{"num_hidden_layers": 10, "hidden_size": 576, "num_attention_heads": 9, "num_key_value_heads": 9, "head_dim": 64, "intermediate_size": 2304, "vocab_size": 31295, "hidden_act": "gelu", "norm": "layernorm", "norm_place": "pre", "norm_eps": 1e-06, "positions": "alibi", "qk_norm": false, "attn_scale": 0.125, "bias": "all", "tie_word_embeddings": true, "parallel_block": false, "init": "uniform", "init_std_qkv": 0.0336, "init_std_o": 0.0336, "init_std_up": 0.0336, "init_std_down": 0.0, "optimizer": "adamw", "learning_rate": 0.000526, "beta1": 0.9, "beta2": 0.98, "weight_decay": 0.21, "lr_head": 0.00468, "max_grad_norm": 2.0, "warmup_steps": 277, "schedule": "cos", "final_lr_fraction": 0.03, "batch_tokens": [65536, 131072, 196608], "max_seq_len": 384, "doc_mask": true, "train_tokens": 1429000000, "max_steps": 10907, "dataset": "wikipedia_en"}
Each number is 128 + 24 x the weight over the matrix's rms, rounded and kept within 0 to 255. Layers, rows and columns count from 0. Numbers have three digits each.

# v: layer 5 attention value, 576x576, rms 0.0335, rows 229-255, columns 288-383
# o: layer 5 attention output (transposed), 576x576, rms 0.0342, rows 229-255, columns 288-383
# q: layer 5 attention query, 576x576, rms 0.0321, rows 256-297, columns 288-383
# k: layer 5 attention key, 576x576, rms 0.0318, rows 256-297, columns 288-383
v229:107114125150114121127109141123140146117135096135125117113128117113136145104125067128121114114130162102101129094148130146145147126117153113132145132073120148136142141108166152142117152124141163150133131116168121149122112122112156122118123139121118129108139123113139138115136146117131154136
o229:145163134097127128127121087126131136097131147148104137170153136117124113134111125122103123145144174121104128135122131158120151113134122129135158153131154117124132134102161125148142152146136141156128100129104122145096135150108114112154146189133123084127115107107122137108127164117091124154
v230:123149164123106113114148166105121146129089105093136144122114125158151103131149149119112159120123117155108116124127131102134131141178125157117141142110158140113175125142108131156123110138123101132133104078174135102132131111134130154125138102117129147130140140139162163178081149143130147126
o230:088153126095163145146104105134141117161131095139125123131154166104158148114123119121119149135107092152134130104110124153129149159153170162156113138121120103139107099097125132113150125147162114160127134137141111131134088138150145151130156136109148089072147137137095134118115097125135100136
v231:093120155160123176155111140074128184158122157152143141105161109131135165125139148105097118126140136096137095134148164136143104137080102127132147161112081105097145137115121131145127135119164123094127104132103159132135151151119139124135159138127152108165109127185125151119105118145118082135
o231:147113110115120099148158161100115119119157114131138147133145137091132143162092144116136156139097132123152107135114126177100123115078134111144140086090138098173153119101092134114151102138099135094158113140131100134166103121150103128102108137112093141170132147159156132121154125136123155096
v232:099126140131140123138157143113122141143105138102098143133132128121121108113158131132098160119125127121146145156108153117109121131138122124136131128110129111140096127126122125124127126126163088148144103120126156085133149118131088126123171135124139103120118114118119144116139092148090118071
o232:135108140132125126119094115145119151132117125125119111151125110121121140083129124135158131163156109110110112136115133124149118145133125096139132141142133133111138129150161134109128118144152122155141095108103126145144120135147152130124104147126131142145136110111121139124140100158169120097
v233:138136160112112139130126115134116103135087106149132097135118106139112134101101124135104181096150101128185154156150126136157160160145103115105142128106137146097133135095128115132124175149154102106107127092092136148144128103111126149113122112145138137100154143130130115172141127094109120108
o233:090133131106149128128129128129104124143120118122154104101140148136122140112113111106132114119137139145114106126138143152136128100125109103126142131188117097137109120115144156130160127123130109112151138127090103172123128133113092161095129149143161118132128106134139129081102104088124126125
v234:119121077157125104138139113100143134128123114121114114151127139117102162143146126130129187097183152110103099101105111118137161146131101133137132144114104153119111114119152150135146159120111138133111144112154152085144132088145127135151148133120125128126138102128118129159135129145150134143
o234:166130101130147118129128130150139099105158130129122128160134142131112134148137109122150157133146127109161126109122136137106114147113123104118147136090125140151145129127130088098139117138122139144107154128123136137141133163140100125111161136105120116134144082152149145125159176103145140144
v235:173129118140132152130111123134126094122145162126152127128112111117125112123107146152151110119129147147133136122100125124151139112148148151157171080132121115168127136138117141114093115117132127095135136102108144138142132160104093151153127138115129108117166076150127135145114162139163121130
o235:130096144130172121110138092116110119136115119096129129115111096112111105129121136119138124133128105135125111104105130095156074076133114139146136131115158140138114134165124156142103133123107139130101138157122131160153155116145142120108134120128115144140143135124130124147164132133113139118
v236:145142089114136126140122093147115136137122158145127115150160129132132165140128130133143112127133142144121144150139114121089124119126138157140151122143118136135138148141112135143106105147124137122165113128071145149140112107144125122157107120178112122123117112126119139128101117098106125132
o236:135126134105135137140117134131127154125098144111124143131106158131144084089091106154143130156135108111115149127126140137152110118156155145154127127135153112118137123181122122146091139141155150133139111105140130114147099122144132138137094106146150144129114129165163123152143117096140124147
v237:133136125133116113149097125119158150099130096172141140168157115155122149109130151134121136128122134151100133117142142142133149094123072144117149118146095149104101131152151134163109102085139147101132146138143128115140114099112137137142120136130147159122110154141107129135151108148134120162
o237:128136137112100126127124148114147143140149130159140114134158118151109136147136117129129132117135155136155146133115145146122174139129148131104121113111125145134157113122136105140125123114119195143118108121137104109137158141106115112117096118148128125151066136115127121125085125146109111158
v238:152123098118133105094131076131125092117136149108136103141121121127133101107149152110135116140113108127169138161080142112148089105150115103138138183131128135140128137113132131096128135101138113131161143120111149133135129127122125111121118117137147128122145129090133146119116142131132143122
o238:143129130141178141132158134134139112154116154121105147140166095152142133116139110128140170116121127105135131142142109140131129138155119130102149095143155160133101168150156165141122140132109112130106119143132083093091092149134130169100135114134123152095126128114149121165124107119128144104
v239:135139094118145126136145132117142168147125095120099180139138151105147147126110132107125109162109114148115147120154112135157139138118120115124136105145133099117181158158137102153136121121123114119146121131140184095129151121135114107113157106121092144130137128100141116158152113127100122156
o239:140147117139099127155106144124114083135170138132143162142133143141119123148149099175095107140099108088122108134111103130130110127133135140123127133135120103123168111128139122154122114099123107124159130128120121106160115104125102130154121111122132140103113116135152104120161145116109113163
v240:124136173137159110146142110128132166132131125126097117155119119133129115118140109099131138104106160091098147096169105145131137113121124130102089109129133115141121133128133096163128154140139117118152119150155145124138128138136135131131133141126141114128117128102091174156099128134142125127
o240:171126149149112135143084129147112111149145116170122143122109089098111090148150172137115085110129126165165143141115142109116101136094164134132150113118131124170131162078124115134099117117119143151118158118143134130148134109134146119171138116124123129138119108151154129139147098133145131137
v241:161140147130128109120112132113113106169121113147148123081136142135115144126140105147143138099118122140134162133144154120100147138121110111126134114138124077174113096133115124132115109135134129115151114134094093134146139118147153147158128108104097144115118163136155102129135147125123140166
o241:121137097102082078119133163122121150155106157120149154145099140157124154129144133119115128109115127115127104110130152097107173124103122122129138160109118145144136121092126112141139135085109098144121135122132110145111152122097124185131117117120128161122144154136148123122140096130122106132
v242:133116157110119103160118135149111127150090138117156121131148128134138136123085145102113117105161151118148138110136134115117152141139155119154122117085098138140117119128140121134128113133130124124148148167131123144081182125091090131086168133107160123131129165113151115121149117149128131135
o242:130146082151127135125136134124154125170115150126147110141130133124121132164136143100096125136177152153114117136119136140128135161102089113114146137134133118176142114124168134095119109141099118141115136104096132162113174152132138133123135169100139112163104137091139102119141105133119063116
v243:101106149100134161128087156119120105157150129100153160125119136116117131100125109138091148130100152099115151127134136150132125125115087111121129118130151119097093179150095121136127143124116104133114109144131144109127142123129138141150092140155153121128109104158163099151132137135151090090
o243:161150145125109123144124134074089101149123117110114106128109122163103151148127083140101120124129083131116133144140122091158153135131143157145066156153116143139134120138096121113126123147141146124124134132093149168141123135137123098140116110130107124144150136158108144109150114149166104094
v244:094124122105125126157164105122104118078116131132139106117108135131185111129102128110114152120100124163112130125130158142141115163148160090118148098143124138134114141145106125122100107088120115132156152120099125154155122115110072139123128135087137119141141108115149135172067156124178169122
o244:108141160149104138116083120152120166116110159123138148128115107157121107135114132139097118131119089130157128115111117109146120132120109122112106159136123107115115143120104099144099182139138141123101130130122103135152166129129137143149112144134146149129140105120132157104140110148106135140
v245:166129124130143135134107185142161132117107109105100115106117129112100127158126094147150108136125111141100111111146121139119127093129118125119114131147095133128143127116118142155112138138097139110129109112118129154149107138142153090109071117145117111123131133139147136105131105139109118139
o245:114105115124132088082134094149134151159106102150109165147151098136139111153092107121146117125177133151145177128147153136121132107146150124149161109149117127136121100107110102138176126104137103142144149146114139132105138153117154087143133139146094144097144125101095138127136139145131129139
v246:145139114137153099142121099130116144134131142109136122116135122098149169110158139141145118111142124123110129112105131117118108153172120137153110121102132148142138127139129125112117132107152100131114115174127124132135119121144135138161132133145112168120112148151119172124108143111107128098
o246:140142157139158139152116143087112129121149145132137123140121151129134146118128153107098136121138096134130101137134099158149119143136107114121129130118123113115146150112151097144131144138137117154124144128099141103114118139161148120145146137116110107145150148128150101141118125126098158106
v247:143118115135141165130110109147101116107118139125110159153146116110161129134129135133172137177117116132117181121139081083121159137139120095085136155134162114161116098153156079111121131103100120154132158107136131124111105109121111157113107110126126139093140138146103131118111131136122116120
o247:147132147135152174126116115171135113124119128126114133163109079150128100127122113143117157106153128119093118108136088087137135139157112162086124095129159154102117121096132102147143102124187115124099159139156150136147138148106126165126124121116146099149101152109126130165108107161122104164
v248:151147078114125107140146130159136081124155119143137164120135110117121111131122154144164138120127117102152147109133124090124095132187151120146151103187182125149161110132136119131136135088114161128126149144101108157165096131136106100128122111094167136094101140126113162119113134139133139147
o248:097088129111131137098101139118113129141127110141103120105146092117142128119110123103101119082144113153134134180130116104121118118145112136107109116146102152115107141124134149120086136124163100129074121176115149122120113111151150117136105122094134101128115116083102111135143092172110131132
v249:174126141130143143128174096165147132148113164138110108131148120137096135121145140132114151101135131138120125172127112145155144088110133122168154140151126092103076141125111124145133144149079098116118117131126114152137122148105114103139129145105127141131109141131138129164133123157110121117
o249:152153135160144137129138149096136120121090160128157131094133106108117112099142105131126108146116132113156114148129163134112142147115163110093111119118116139119097153095149169113127139136101131088122137130126120175158111123120143162128109095121133121116140150096107143139088121183128153099
v250:151095113120126129117161126104103132129112124124151113129083115137137112153101138124114136126182116119185128118144094118167167110157130120104131138101108177153112126118120110132110155096131090100079105133111152166137137134103149145143106114127134120153109136138112134124126115097174165162
o250:121131119100137129118162149122111137104153112119118110118136134146095169128135140145133116116172113126121119134142130134135115112140152133099123130130131117115119143108142140136121110125107153094128119134089149179132137154134123112140123127162172120178089095151160110116092098145138108136
v251:115125102096110126130144110121117130120136131115113082130115132090141122111123133129124116107135104109089097093139132127124125109137119142137089164139154144171114114108119163103121152130109134119099120130145097121117159161146153139149122143140132093164123109122171135145127146150153131132
o251:141115152150139127150131141143130116117123122112147151099094150114121123124153176105173126149131149092115117120159114142142121133114149136110128127166111155100140111122101134121118143139138107135119152129102113114088153122127113124151129111156119131078146099157118106126127128143124103122
v252:118136127118118133109159132147152117102104113124143147101172139126085098104120117112141142138126128150116130127102131117135164149143093149102136121150131154141151131148096139136167106102122140127113134152102125140129106109146118128145138121100112148148123140147131123117185117131147102116
o252:091145106133160119114123134158150126158150160107150110147115128131131138114140120164151143101107148083138115111165118134092134110124104143134156154155117107093135132112091133130130108138131118158135130152108153152144124128146138123137157127147157152110118136091131103150133155108137147104
v253:090125164138081145166118090126158117098120128119109133112149130145146115095105120128090162147175101121116118174177156147103159108133136135103123165133123169133137095143128132136165117136138129130150117156143151138132130127097099148120175140105158123131126109150134126091137122112133126142
o253:163119110140146151156171146086119125103115118158115150135093153128106154153096143125135123142121145135147107099139133118123118140105104091138124134141117124124159127139141145137087123103148105119174120155102139163109140129110146099102124134151146129142125143143116137124130099111133116168
v254:102138156128145123153108143151106082113150147158124138162120123158104110103137179140121158128100129131155157121136142118178111114158148095113151118146148133113134133112144143161117109146116151112116148112083139119167116089150121112101145140136134125146076153140114118077115139141139119130
o254:129123158123186091121146145141101118173140155142130136144144103144137108129125127154124121149115084156127077144106097136122128120120144143168170163123113114126096110148134154104149101144166149138144129155115126131120120128150139162114121089113169148119113135095111111099147139115093132132
v255:112135107151145132124151159087128129120126091098145079119132113130102114176110151097103090131150133133147113114155146154111117130140126122122104132147117140108113119139129156119095127126132150112128146138152105107108136112114137169114089137149109105118137133108164134133134159111105079096
o255:130129140125122122158151121132133159127145165114145161144138141140136143148136129125097141111155110114143162102131138140123124126148132094132134112144124137181154122160121104140106086109124123151141128096089113081118117133108148126158133122131127135130137114113108098149120107115135087137
q256:088121149164148111187187136142128138147158157128113117148151133152128115146130099120126116093088146105101159129135144115137136133126183097152140173162116157154141137145122130125143147098176104111144130062073152156110111125164078129140106139133113139116141137140072155148167115127152182124
k256:132111143100160132147137135101145139157143132159136153146162108108129117092122094168115154091100085143139142076132121127058116136126144091193128102164131148109154136145117138121114129110125131156134164108099107159103129065197131122167146112142164092188085143115123149151108084133165183132
q257:098148134143129118107094117124094118113117142123103118116138105123154115141154147098142108128135107144152121126092111163123114157111089119152145121119147110157184081136111109187155100111127169112123147143135116126122150150072106128146136144134128074163128153137157158157094132154122155134
k257:134124103103126134080157174154103117155126104106084164111136076099134124109137117097150157142152153123154123125112130117128104128123126200079111126169107141123083134161098097076143147149140104100152097134133129124139097172129134116135118089142154194163127119184136125136169127031139146113
q258:147107147132080181171076139114186106088160102122129175137108118152110133116113083172121121098121075116149128119114106138163114133103129160172146127134153131109120153143094109135140121140092129145140133108102187149098140171126101126136139088097123158112149141145099131080162110134177130149
k258:139116127102094123108109105094112143116156123125128126116124155189134119111110095114103145116140146127110148136165158157145127142102135114137130148136126123135105139099185119112133129115144144122139144114151114142143122125109070142123106113129161143118141146151179127136107144202126145146
q259:119161122128144103183159146097161135159133096122145135139119129119137172070137144112112111168116132147090143112118171165122174138154144101142106101123122139122136145088160163077109139162153142135125075125154169121164144147170133138140160123151152092106106178103102173136141148155121136100
k259:170122113115149159133086131132123108139138122115146087096093166168120103113129103112112089102141061096115163120133163113148105103119123099132116104095119128145188113138105177161162142133115122121113128097116129135149139133116118104109116189194150113117118132147143151144116100068132096093
q260:125122112100111105133140122127132111148128090154115145103127113139085076120148089141101137120132114107104124108155088166162148114131130118173144136093119129129083088129140163121124176120130130154125124125130125123139120128159122101160131108121128127124131122147150113108096129120161129145
k260:094123141166098134120136098139132105120140107130132131143149117129119100124139094169093125125099069117102105121148108156125128113141099111156160164134082132145132101146108134177135159130135172089120097158160155128150110126106120079122151149150119124131131107135120124117128141099173152114
q261:125113175126122089107123077070134126106188129151096114123098131158169169171127156131139135076120079148102159136142143129111081080145105117139139122125122156161086138127113150131131151147154124135099109088146154108134133127148160117148155167151119124093145101115137122157105137150110144120
k261:117160110159095113106122159072110155119127140167137125145150128150088122160132128155126122153142089132127139151128126150125117142145140182108106157104128143139104129134103144131118152140123095124090175123193162094124141143126136136120150156136096111127114098148140154120105130055141115127
q262:153143141110179118107103092099114183155145089155112134099108120119141129163142100117094132092187109146070130117135084134143092122129148116134111125110112155121113139150156180108117119079125135162089083121142164113138127128144150126148141119097130140194090079132123157117136113145112146131
k262:093208123142110160075092162139152148159150104130154134130104131156110180153146139133151125133126122107065153158153132136141165144143152092147155142090139075096159142117127135127150110125166104122105154131116147176108082126099107121101110113064069130122133113116155097107134139117116145135
q263:103150082191147104151076204177137157105055106116129144139124105153147135087138120139124170118134126155154139143098166128131142110094101141166193086150170104110115124136095048187146128122102162145129142099111152130133139130130051136135155126143115114148134110102103128136147129112159124161
k263:110079145113096148130146148147120124153138108166089119131122041131149125080118158088128204150161147144129114114156150097139098136111118172117145122149131141128078134132071122145102132103138128123107095153114106100126127119116135146137120078147139121163149120138172106083119186108107160185
q264:143094105162112125094128124173083135117132127113132141085129090123129148150109169122144118070138133070158108130110135131092100105096095108178128151131172165162130157118128109136154144149160080131136122154155116106071157139102113137128143152110148099138147126131116113154145140145137133155
k264:126102141116146130128138143110135157162093108128083152111113031147115132147112144126161189157145142170143125093183130093124113135098118159118153130165144152128087151147107118102089143092116119099098139181109138148139110147156150168140167076153151135150126148121168131145143134106134127118
q265:120137137145125151159110127178104150113159129142120154149103138107132091122134113099085161081143100109121128123151123096122141151103139111119173119101150150163131154129115124187124115156124161159116176141145156120150128079143125119132112109178122131121130134102116133183122136103120119107
k265:121119065120101113129122175144098125099121120112139131149150192133105124093158096132165078178154147101083139130153159163145162136172125154113129147133105147115077117100156111136091087118148140119169109124153126133136133133068114098101078121130125192148120130118120137133159074133106151099
q266:089140139123149097144117139094097147113155118129152132149154122088137107123131095116094131132138136192160151156123139118111117103146190135100091104116123149175122150128155109116078107106108109126120179129150137097119154163178143127144123148147129118129102140128110120153105136096107144153
k266:156167134143177127130133168144129124107135100140132100059160062123136117124127130131119143107112126149155137157099123150097100134169124168146148113160116169157130150111125119077099102108133110091106108111132107171097107132150165127167119103129086134142128152130154126129146158108145131144
q267:125123125108091135108109139146127107105127120115113148114160093156154112128120053123150116095143178171125102134068124152164132115098066138145147119112121106130163152127140132143148145094122142133119152159112083088134114134147110121126124111109135116167088109135147125130157146132150126157
k267:087116136136115161096154109134155140136121084153119107133121069095123152163129144095130115150114135150141100091104098124089101092144089163152185142173121153107081137129161131120118145122157108135109102197139116121103120146139139140132110086110147153146171120098112145112137132118146162129
q268:113171115131140167106135151145091154177144146114111144140110103148138137103150170101129108103138128123135114157122120142144140123103173108151114101129107115163133128142130132174147094126113173115114120146178112122171130146159132149133134161114113135153104184138195120184123104174128121195
k268:141160114109152144099121147165165104099089093133073134147115049122109154127129110136171177112113141134111116165139099168141099125167142159089190115149100124104122165119119128101117141107106107111143114120113155134139115121141095115129127099101130169139133105106116097159131129077174113137
q269:159104088174155092116130119116165117126166129089154109126120115130119113100110128130112168152177113137123131107135143126122121140142123135136163136135178113087108146134127135120125134121125087142132121118144133098137089122112115125091127092134107073098156084108088120119126167123136103131
k269:093125178117162133108079128095102093075114104122112107131137046121103155115114132141142121126158117150187131127147157109102115132124154146097114127101132172119126137113076137125137151139163096081128144109159095127098117133127128115145117138113088131119117120125113098135090174092127113134
q270:081104125101101087059145137150090157101124157165116134134098088076157138104137167080147135136123105176176133130117102170079126121133129141146067128159171118164126135151106111193155105122125145083140129110154113150163158106113106121092127169099116149105115110114079078206132138106144117136
k270:105134152125130104086166126142097142118108085152110124143126098129131145144119187142203138144133173133143114128105157143119080154141126186134119095208115141083105164159145090099145121105104105126162094159114115111145173158186117133108113101113176127117134135139107116155165112086146114101
q271:132141090130150153118123141154163104120129135097080160083111108119144111085087148127103128125166101110115082053119096133135115132135127157163142094156180152102144125134109147165136154157094096161162117155137147146115130105136082096115129117155133126122146073132112115103132124116108119112
k271:116117098108149157086074116127118142089127137088127175144120116124099154169170093110139138082146158151157107106146096104143147128093156140111082123119145134151105118138104165110119155081128107121140142129169115150140095198114132096123120107132115163132155161176154105136153077130148114128
q272:102101207117167152143162096147162121141168160144117125120127115131089180121074165111154064127138123120095175073108126113123118091175153109126125171129148167117107115125124152083164144130136078128168090132120104153127124123126145108111131139166163104116095107124110159104186142155129165148
k272:140121108122224108157122116108089190135157123148130147182116084201136162116088145126120116126150135132111131118121098085068133138121127102095067137109158141140172126140127105131159175147117103121092189106130147143123150077156133125161140133132121117097068132117130126127127113101121093117
q273:141138131123106122107109104099133125122120129138116141100135141107153149136178149155134132078152142136116129159131083130135112152137141139126120114079132110141158100115139168154137063148155134122139146135111123165122140116115150133114160123150142150173107121130130136135102129131143110097
k273:145168145123138108106128081165127112138146163113121150121126174135097122120106140169134131140095096093139125153104116123161153114127084147141141117132123127127174134099160103124150100155154123112152096115144103150108170158086107182131126166123163148104147074142122148134155129111156142100
q274:151160167133164159089131136137152119095172166102116147150144105165122112104136094121118099053121135145125131113128143082166084126064139120147151092138091138116109115123154124160139090115144179159112130137140130137097159147138146131186128118138118089173139120168159125165080151164130174089
k274:167133138139098148137104114149175113105173123133131149118099133164094114121179098160127125087145149128081127145137154138115110116112105129132159142138141113148104105098142137165094147140089147144120083153173091116119134158086095104127124114122123176132139138146171087122094127153141110171
q275:111096072135146120102153139118119132141117127147132139153110134126100093164098115163105139162088133114160136180187096121117152169098161171115103115099148130178123142167141113152153100149138158103125151184119123103127119126096085108096134151114142086152123159103172154205135122100113091173
k275:107094111119115113107115141107160159149108117127085148133151127104100165133097114139178112120130138154130110159111110123127108149149101172123120113162130136077076137124148123128117133163147098126158106122122069111164103122115103112097128163152125143158110160106131132115088127081158119118
q276:123093153133132120128137141099131082117162142100121102168128169125136131101110120122126158135144153104116140108121129150155142106092170093147117164128153143117112137135163157096162135154129115117111124149143139125151097140140145172137164113129109153133110158134108139096101154107112116122
k276:151133136127088120131115165114137104152117145144150131145142208102135114121148100120084114146131101142095132153142103157101163101103132087171136137122105102105161072127144166133127124156141150126110150107183157124155127099106130144116112176117121106113147130131082116117152131167101117126
q277:137158143143091156152119150155144118105150117108110099092096139169133098138182124143144126098150098128138057155075080101124129170132075109136156148106100109104118113119113128141119156122169126101135138069087137082101138162122133145146106123105172131151124136123173115148126132178130155134
k277:119121137144120107112130151122101144144146156134138102132116194147107099139132105104137134106120130070138146140150128146147127157089172075147134132147126088155126116155099129106102116148141109156132102108113156142110109120120146165136092157153138169134160111152108126101118157122152080124
q278:120093099210115134098066105150172112110081118129101141136113124111148134138143120133140064079118117141147133106126155178094119185128148150132170137094126121114130157099114120141131150127106121117142113081141090131087163138079154130165132166131106122201119109137133135116156124146103095157
k278:085081094166139164135140130147095134130156143112103148139144085093130081107146089158150134129094157122133117123140130176162112143131094143144152150134104126158101110125119079140128106083196129138177062139110096144178137157080124134130110141131172154106115125101143121126158148129087135120
q279:116152148083135161110129124138133113141143098118168120138101167141094161107121111108140128109124131098160127082137130141160140117128121124154116149202154119133134160132106124133152121109119087113132098163073192135109099118097093134132111098109134192099125098130108124126170138139138084144
k279:120141137134155086101141117092098105174173115090168148128105112136124140126164112162133111145120053131118145131128152123137140137141111111162129084131146158166149116149146167128100124116121134159116145153125120108169147115131132177158125087145182094138161135130120143122136116190121112171
q280:103152107158113143104185099179151116171128140120109132124090110089157137096130100144141121137145118101166135084135116141086116117139148118135099082114115122133108136149108191134142129145148136067120147118141144146124142141143129135114151131118119096174127169144125137153121098159108154119
k280:111116124129149143095123135103178123117146162153097158123164150106081087131133120123157098098106132104123130094103148157151113119114126103131134100128103091114156159133048116138123159143156140100145099120104133098173118129101124130129152120159130124119111142159103142129142148133109118085
q281:161119112121121161170107137090186120145137098140129121174141144178070174088110129142181144135123122083136153108119136117109148080140101149128102135107154108158158125105091136093109191120149131155125083165129156119105139132148148161167114068144118124120099117125119120086169138148129111114
k281:175064156117120187137145107112123143122115137106180122113120140155153156119140128096116123161133112141137092134156116147121147099107112133159098169097125132100136151098135155144136178152090133177108168130128126133111103115108117149127142122137113131139109143110113146065172137183103063136
q282:144167125101063129121075145154174097108107125148138151140117149112114195131132135137127109152155153110145137110151085143093169159064102118164135126090140071103139111159112094147126068172083163127185160162114119117145112125100098084136127159102150157099132107114142103109124115130163125147
k282:131110142093145126086159111125109131138151117140120126140062050088167168107110156087148130141125140148114115116139131098116146087113088184134151117153120145131077130140135093085126118114144140103098118124072129100148152128114149164121114064149132143152097125179108103119164136164145136116
q283:136095118158060142106130116124074111103056118095155131102139105142157080103134138154124093154123125157096128098104151144134132127160143127111149159118143114139111121104121124182116086147114072132120194147146145109141157135149069139155091134145158064148149110109149083176143147122149120153
k283:166151122134089156157141136104136113142058107158091119117116126081114115096085125146124157129122131152112119102136154118131138111159117180095171142157129158151086121098140121099148146118140135126121088158064120101142118177138107112102122104146156139114109142099162124103132157155143133125
q284:180144113130141116112109117118106121099126139143099108134096119146135139113117117166134160153157144098134133144142114119168173129186121126127115141131098129095108137095124151115112110124103157138157094183104113128144105166112136163113129104162174122154140083137103172087122128141135095145
k284:095144109171152133115148102165124141065153115155157073140130087125075105119127081129124087105146121127088117116157149105104150135094148099086134103124150129148134139093096138151104130127152122104104153120120136121124161102166176144079174156126125123148095111138096149103116169168147121146
q285:132146105137142164133110183124090159113088158128124132148135149142135095102109114126097111132124141102045098173092104121140113138129137145144111120140140155114100094109094120157121107117136102131146156134113103120175141155158139073077134073145129098104158163108102111129143079099106089102
k285:075127165113202134102181116156124124060127082126099094136121021131101116076119141156113116118135154127128143144115108108113117142100143111069142130123124147162104151118124145137150096155134089117112128124134144136136127090159135149152140090139088131136125141129126097153149128128160165074
q286:159131107151130127106066139130199181159132095151127141152122126177134138138140108183133131169114132089147197089140146109110171134145087123115123129137126109123157126116098085124124114165153146145160167140107116121082079110109081111110150091152115133151129131126088128097148148137147110121
k286:077115151137063099151127094122154123111120142150111160118124123108169126130116092074148133147129158102144081116140112110135145098095132146134118100112111162170129121106122129121159176117153142153157127133152154136163109133083144085143150119111180102103072125202074155115123121184134164089
q287:112127094154171104061124110077130154154101137076129176115129117095122151141144142141133141133105111090089118112153094171160076139120147166128176141136140098091104113105110122125153167110148100099112089135103107140117103130099127100129111178142098126132119133108109105112154180187124079145
k287:158173108129148141144105123101118107148155099129122149102163083151136167125109113169117163059108133115097106133139108121167114132136149141120151129108112085098149133161100159135164108113169143132101117114169160140152091106145112131109133118120122093139129107075081146119097157091099136152
q288:103143142116144103138130126110185145114115121107143102128122158132124139147082118184149096184127133113137137085173122121105131158152094124103086075148122180095142156163096054134092136165125101135152142114113098122138107111114151129129145126161117152108096095156136099096112143128134083122
k288:118144117091092112158119105107188100135120118114124144160178198139127126119114137097137111150142173115131136100117120062153155099116137165128073146098120126108142142138109109124110126129138132177124130110132122164110121154096158148146130156154106098134113123114124118118122132129121136144
q289:120111107166135146108100105091135175154120131103125107104075116132143081143113126119126093134093127119130131114124109157179146134131127136098137119212154129111117148121171153155124118091158120115116123137110115101159084101094126135099084134148132140083144114116146123126137123139121106138
k289:128094128112122133093084109095118152123093119104116108125105187123104119144109107127135122154066137101117146079135154110129130151113134109069168184152129107135141161124134140162167069116160109151165119125086124125104155141147122155117102148069108106133134121111125062130132118120114126138
q290:148163117144136083098117143103085119107136097140125090137142145099137109117127099115150128123149127135185156118126110157122101108116126122133105133159102107169139129140134174096149138144145113139173127106126107172054134094130125169094126121108163146130126136115093147124106139118141149155
k290:142111106109123126099130120121124116102144147117182145087166204108141111119155145134137102125121113133105100136108158141153155133139131104149126134143122190109184127147162121113124136113135124124154132105116149148105101110125105088123100114131164103151123144154141141126133105142125106135
q291:115095134136149138114159095095132081106163139113129101112165153126137115128123128137125107112145094133152096107102117117134085078123102140145143136132141164085098125104159168097138115099153068119126079160149119145069118127156147116147141099113095115106160125146149135124087119157117202100
k291:107136115130140094152128097119133134135183140152165171148115200151101091129160118143121095126119094117135112136143142118096131148107144071133119168098158135095138144098175152143089127181129133133113144099127145108129117128088104130103137126098147080142142147140159148132092100143113108111
q292:120060102151162133132154110114120149104117116130120127143134104128131138078135156138124165095116101131144154123126117137120116126143156124104139124113145133119136126124114130139112132156139118137163095147130157135135140087112110126092116150153105137082125105150128103103103133140132144092
k292:137142144116154128171125139134119120119131135144106130108111049124101173130150149164138176130152135144112161136152110095112106125153097124143100095103152146118135198118118151091138136125133146152114130121106106131106139137139171107102079081156107147155127106160119102138133149146119141128
q293:148135135114104127117091150100103105104092108141143126091120159117118102113150124074143156150113170117154089168142168137108135129086112120169130118117140112141143171108135090148164067122064149146138150132131081091182073144106104159121166117124157177137142111121123056107143101090162126109
k293:122055112124084112108159148123113093139118126115089122131127165111121130083135080077145109163129122130155153071104101110116132068135093148118108164111115165098089112111152119098122140113126124124127074123089131100160122140094114121129102158144174127125170116109099137111119132151162129112
q294:133129101145121117130193130109124111140136140117130117130137112143102112102115124200094168120145133134156118125135129088125105157098112104127146127143139099094159138110124140114158139175103118102144111153115123147127167119139137143112128126152155090133096082121141175100078149136100145107
k294:071135130173115125139173118125152151063106113119118159167143090166102136120114131164172145114136157135142136132134099132119119106158129125111154143107110183176147153109123103150142136127176159116160123123131146138085094165082148175136127094149119123125101112122104130160083197111119127144
q295:125079148098096166155142146114154108136103088121145143117123123123089129095147164148118082170119112158154114145126139129070104141074118130111150146152149117109102139115160105119164099152087134111106182165137154137075142113065144152113147137118102137127091086153126088121104114147141090121
k295:162112127122138119123123124101142130135116138078123104118130116121115130097146130130097154152109141145115099133139132128108100089132121158102108141161105145168125105105135126140166152116104154101093125116132107111173179181147148143102185096134153148134113158166163150143152105138168157107
q296:153109120117161135127146153114102121128151136112146104144137153150099096126117159146156118118130110154175147163123130141070144138109143164111075135168111110158145137157115152074089146134112113148150120150108118123098157103194089162188117134131148138139102161168108142184128159113115121160
k296:181121116113139159141130127085121129103122094135174122139166162147102149071091131095099145169089137158139142158117135113092077180121111147167112120114102112127139116098132105135107161160144112132136126158097145152100104122169091116123137122153118137111123094092116122139110097142173099128
q297:119109123093110160068113139153146144140123153090097149110125147111119129101119130103144132154139149127099128137168165105141095085119149124087136143146152152135129107124121132144139142147116147111126147103169107135167136147146096116114100099160155112119131122112151108153119182112116119117
k297:129129106141108128149179113156108108153173159085103146146152194106104121148128152145098111147139126139129128117138116107161134149135120132127128150123153139149134073134148110120117126171100125112139124121160143100106125173163134091104102160107132103148161105134144137137142129138114128124